From a checkpoint of a small transformer trained on Wikipedia: 12 layers.
Each number is 128 + 32 x the weight over its row's rms, rounded and kept within 0 to 255. Layers, rows and columns count from 0. The size above them is the row's rms in percent of the matrix's.

# layer 7 attention value, 128x128, rms 0.0413, rows 100-127, columns 0-63
size [ 95 103  93 102 105 105 112 104 109 115  94  91  92 102 113 102  96 104 108 104 106 109  93 111  96  99 101 113]
[[140 113  97 147 167 133 162 182 143  93  75 117 144 186 133  88 127 141 126 172  87 147  91 145 107 114 122 132 106 149 113 112 115 106  74 169 103  75  82 150  87 158  92 130 115 123 146 181 148  80 115 156  44 137 102 157  76 123 101 128 133  90 108 144]
 [123 105 165 167 110 125 255 184 201 119 136 116 129 157 128 157 107 105 135 118  84 177 121 124 117 133 123  96 154 114 119 164 124 130 141  83  95 111 137 170 191  79 107 124  67 100 163  87  85 115 112 121 134 145 117 124  88 184 167 170 129 118  97 127]
 [128 130 112 141 104 172 150 157 105 122 162  67 103 190 142 153 117 111 147 127 125 120 107 179 131 128  95 128  79 135 133 154 121 195 156  82 147 195 179  91 106  73 128 131 126 135 109 100 135 163 126 119 106  69  75 123 152 153 129 122 110 139 158  87]
 [160 131 103 192 138 101 152 103 129 128  88 144 143  89 139  52 138 100 164  87 112 128 156  68 106 106 122 120 128 145  68  88 180 102 115 148 155 138 178 165  74 146 109 139  72  63 160 152 130 119 140 116 115 129 155 149 157 157 131 142 143 142 140 119]
 [122 111 108  57 123  93 103 148 132 133 124  98 114  82  60 116 168 116 148 132  78 151 118 145  93 126 205 129  74 128 165  60  99 108  75 183 131 131 178  78 164 183 115 115 170 111 153 170 101 126 150 166  87 166 180  82 130 102 143 149 103 123 135 146]
 [136 115 131 139 111 100  94 138 180 128 170 151 149 140 156 140 144  99  94 138 141 111  96 177 109 127 130  81  94 110 114 138 208 188 120  82 120 154 161 130 110  97 114 172  93 100  89  99 146 104 113  85  92 135 127 149 128 203 190 142 149 151 127 159]
 [140 103  94  65  94  93 122 120 125  75 119 120 107 151 103 120  85  82 111 104 172 157 155 171 149 115 119  91 176 102 120 141 163 109 157 125 168  83 144  92 108 152 170 148 115 183 135  80  96  92  92 128 134 132 142  87 101 177 234  94 146 140 114 151]
 [125 152 147 138 169 140  86 135 182 132 123 155 156 105 149  83 107 196  56 123 158 152 109 120  99 120 123 139  80 104  85 123 115 122 163 143 105 118 130 103 164 148 143 118 216 144 161 154  94 118 139 113 123 129 151 160 165 134 123  74 132 111  78 128]
 [151  65  76 121 143 160 133 144 100 140 147 100  93 162 114 107 130  60  87 157 108  94 149 109 114 132  95 124 167 134 158 135  89  99 172  62 162 100 177 160  89 109 127 171 130 180 151 143 119 157  79 103  80  81 148 126 119 171 149 113  86 129 120 144]
 [112 158 141 102 160 114 114 151 148  89 133 101 148 169 106 152  77 106 149 136 154 108  86 122 116  91  91 154 164 107 108 119 177  91  99 133 155 130 103 107 161 187 119 110 121 161 115  98 126 149 133 154  81  61 114 118 107 168 132  71  77  98  74 152]
 [125  91 137 140  88 109  97 178  82 150 128 172 138 137 145  98 158 127 160 124 108 203 133 123  73  86 173 115 113 107 159 108 139 141  76 155 132 121 149 157 162 151 159 185 205 123 111 166 141 122 172 176 106 152 139 100 103  96 147 181 160 154 109 153]
 [118  93 105  68  85 111 167 104 143 117 123 106 119 119 139 130 166 154  79 137 142 116 155 109 137 115 110 130 202 107  95 122 103 176 162 159  90 125 114 124 154 110  96 162 136 163 152 146 166 124 185 181 107  50 171 178  80  96 121 162 147  64 134  80]
 [108 142 123 137 109 171 151 109 167 107 139 135  92 187 131  78 135 106 151 154 119 146 118  85 131 127 139 115 177 140  39 149 120 116 136 140 136 140  97 133 160 149 118 110 138 169 170  98  91 119 114 124 119 143 170 184 103 100  98 197 122 153 177 180]
 [184 117 129 206  96 113 124 184 123 168  90  83 161 168  64 120 122 191 138 133 169 151 147 152 168 126 113 100 110 132 142 157 124 136 104 171  58 228 133 114 132 135  99 136 115 150 109 208 105 152 143 177 143 129 130 141 119 152 144 137 169  92 146  93]
 [130 132 120 121 143 143 140 140 121 127 143 144 112 111  81 135 190 162 125 178  92 196 149 144 114 122 148  74 116 179 127 107 143 103 154  82 126 151 126 131 140 182 117 142 116 134 187 124 154 109 114  86 156 148 156 110 165  89 148  28  77 105 130 183]
 [133  47 182 143 197 117  79 152 149 118 149 172 139 104 127 152  78  49 124 134 109 150 137 112 107 144 114 176 128 115 126 143  95 147 135 151 104 120 111  18 131  85 215 101  92 162 113 111 172 158 103 101 104 159 159 107 121 103 126 138 142 112 148 148]
 [121 159 140 128 136 174 120 153  82  87 128 141 183 120 148 143 123 151 162 133 151 101 130  63 147 170 100 100 149 135  77 132 156 222 148 124 117 159 128 109  89 148 166 139 144 130  58  72 145 118 156 124  46  72 131 158 140 132  61 130 122 153 147 149]
 [135 115  78 124 215 155 158 143 148 156 146  73 151 167 148 122 146 119  56 178 134 145 182 106 107 119 130  78 121  97 113 115 154  68  98  99 149 170 138 145 100 115 128 173  61 105 121 102 154 122 107  97 157 104 130 136  89 126 104 161 153 124 156  71]
 [109 131 104 131  56 166 136 143 162 157 142 142 130 111 132 132 123 115 113 175 158 157 141 164 167 138 139 110  57 111 169 111 124  82 161  87 178 104 122 132  87 104  89 153 113 112 157  37 142 150 119  68 146 110 121  65 170  93  68 103 110 131  90  99]
 [109 159 126 103 142 100 150 130 165 156 118  93 116 150 105 153 141 181 140 123 176 146  99 140 148 174  40  93 120 145 118 161 130 132 120 136 126  87 187 145  81  44 135 102 140 110 111 150  90 203  64 136 165 142 122  65 162 143 145 156 122 101 147 180]
 [156 117 133 123 112 130  92  69  55  88 160 120 103 123 124 136 130 130 173 171 156  68 158 121 148 117 117 131 137  93 112 144 129  98 166 146 133 129  96  71  92 196 156  97 150 189  91 122 153 150 124  99 142 153 127 165 167 192 148 100 143  95 150 120]
 [186 150 145  70 123 182 173 154 105 173 149 141  82 154  95  76 139 155 132 104 136 139  76  91 146 152  78  81 124 111  40 138  88 103 116 138  77 115 140 123 127 158 159  77 147 150 163 124  85 123 154 138 149 193 135 123  80 143 126 162 153  93 124 127]
 [115 154 138  96 126 150 144 145 115 108 143 198 152 142 165 140  94 124 107 127  96 119 110 154 147 186 145 160 182 129  95 121 150  66 101 120 149 121 167 110 126 163 118 124 150  74 153 139 202  66 158 149 136 140  57  90  85 150 125  62 156  94 122  93]
 [174  53 129 120 107 121 101  95 145  87 102 128  76  65  94 141 136 161 133 125 167 125  95  99 173 153 179 117 132 140 103 159 123  87 101 191 154  26 136 114 100 129 113 132 121 131 154 172 162 137 120 146 153 155 146 159 117 106 179 128  98 164  74 140]
 [152  99 166  87 174 184 136 145 104  82  66 101 150 132 170 110 111  95 114 161  57 116 162  95 112  99 103 134 123 136 166 112 129 156 160 179 162 142 165 100 144 136  97 163 156 191 137 127  77 113 167 162 152  97 165 112  98 141 119  98  88 101 155 158]
 [120 164 122  91 132 140  63 143 165 116 101 114 144 137 136 121 142 102 131  66  88 118  82 131  94 101 118 149 117 118 135  69 143 118 128  91 170 103 154 154 105  90 120 108 175 172 125 182 116 157 148 126 155 135 120 127  77  84  57 145 149 128 104 108]
 [114 189 152 108 100 120 110 146 148 114  94 139  98 150  66 137 129  91 173 123  76 114 144 104 122  99 129 134 170  93  73 106 156 117  98 167 135 168 175 104 106 147 186  89  85 142 175 109 169 135 116 165  49 119 185 161 149  77 123 144 139 146 157  72]
 [ 78 114 190 125 195 139  61 103 112 158 146 106 106 179 173  98 114 149  89 120  97  82  88  99 161 132 121 109 151 145  63 168  69 129 113 123 129 120 142 187 141 135 128  98  69  93 136 134 225 153 144 115 120 158 114 154 128 149 122  85 121 118 132 165]]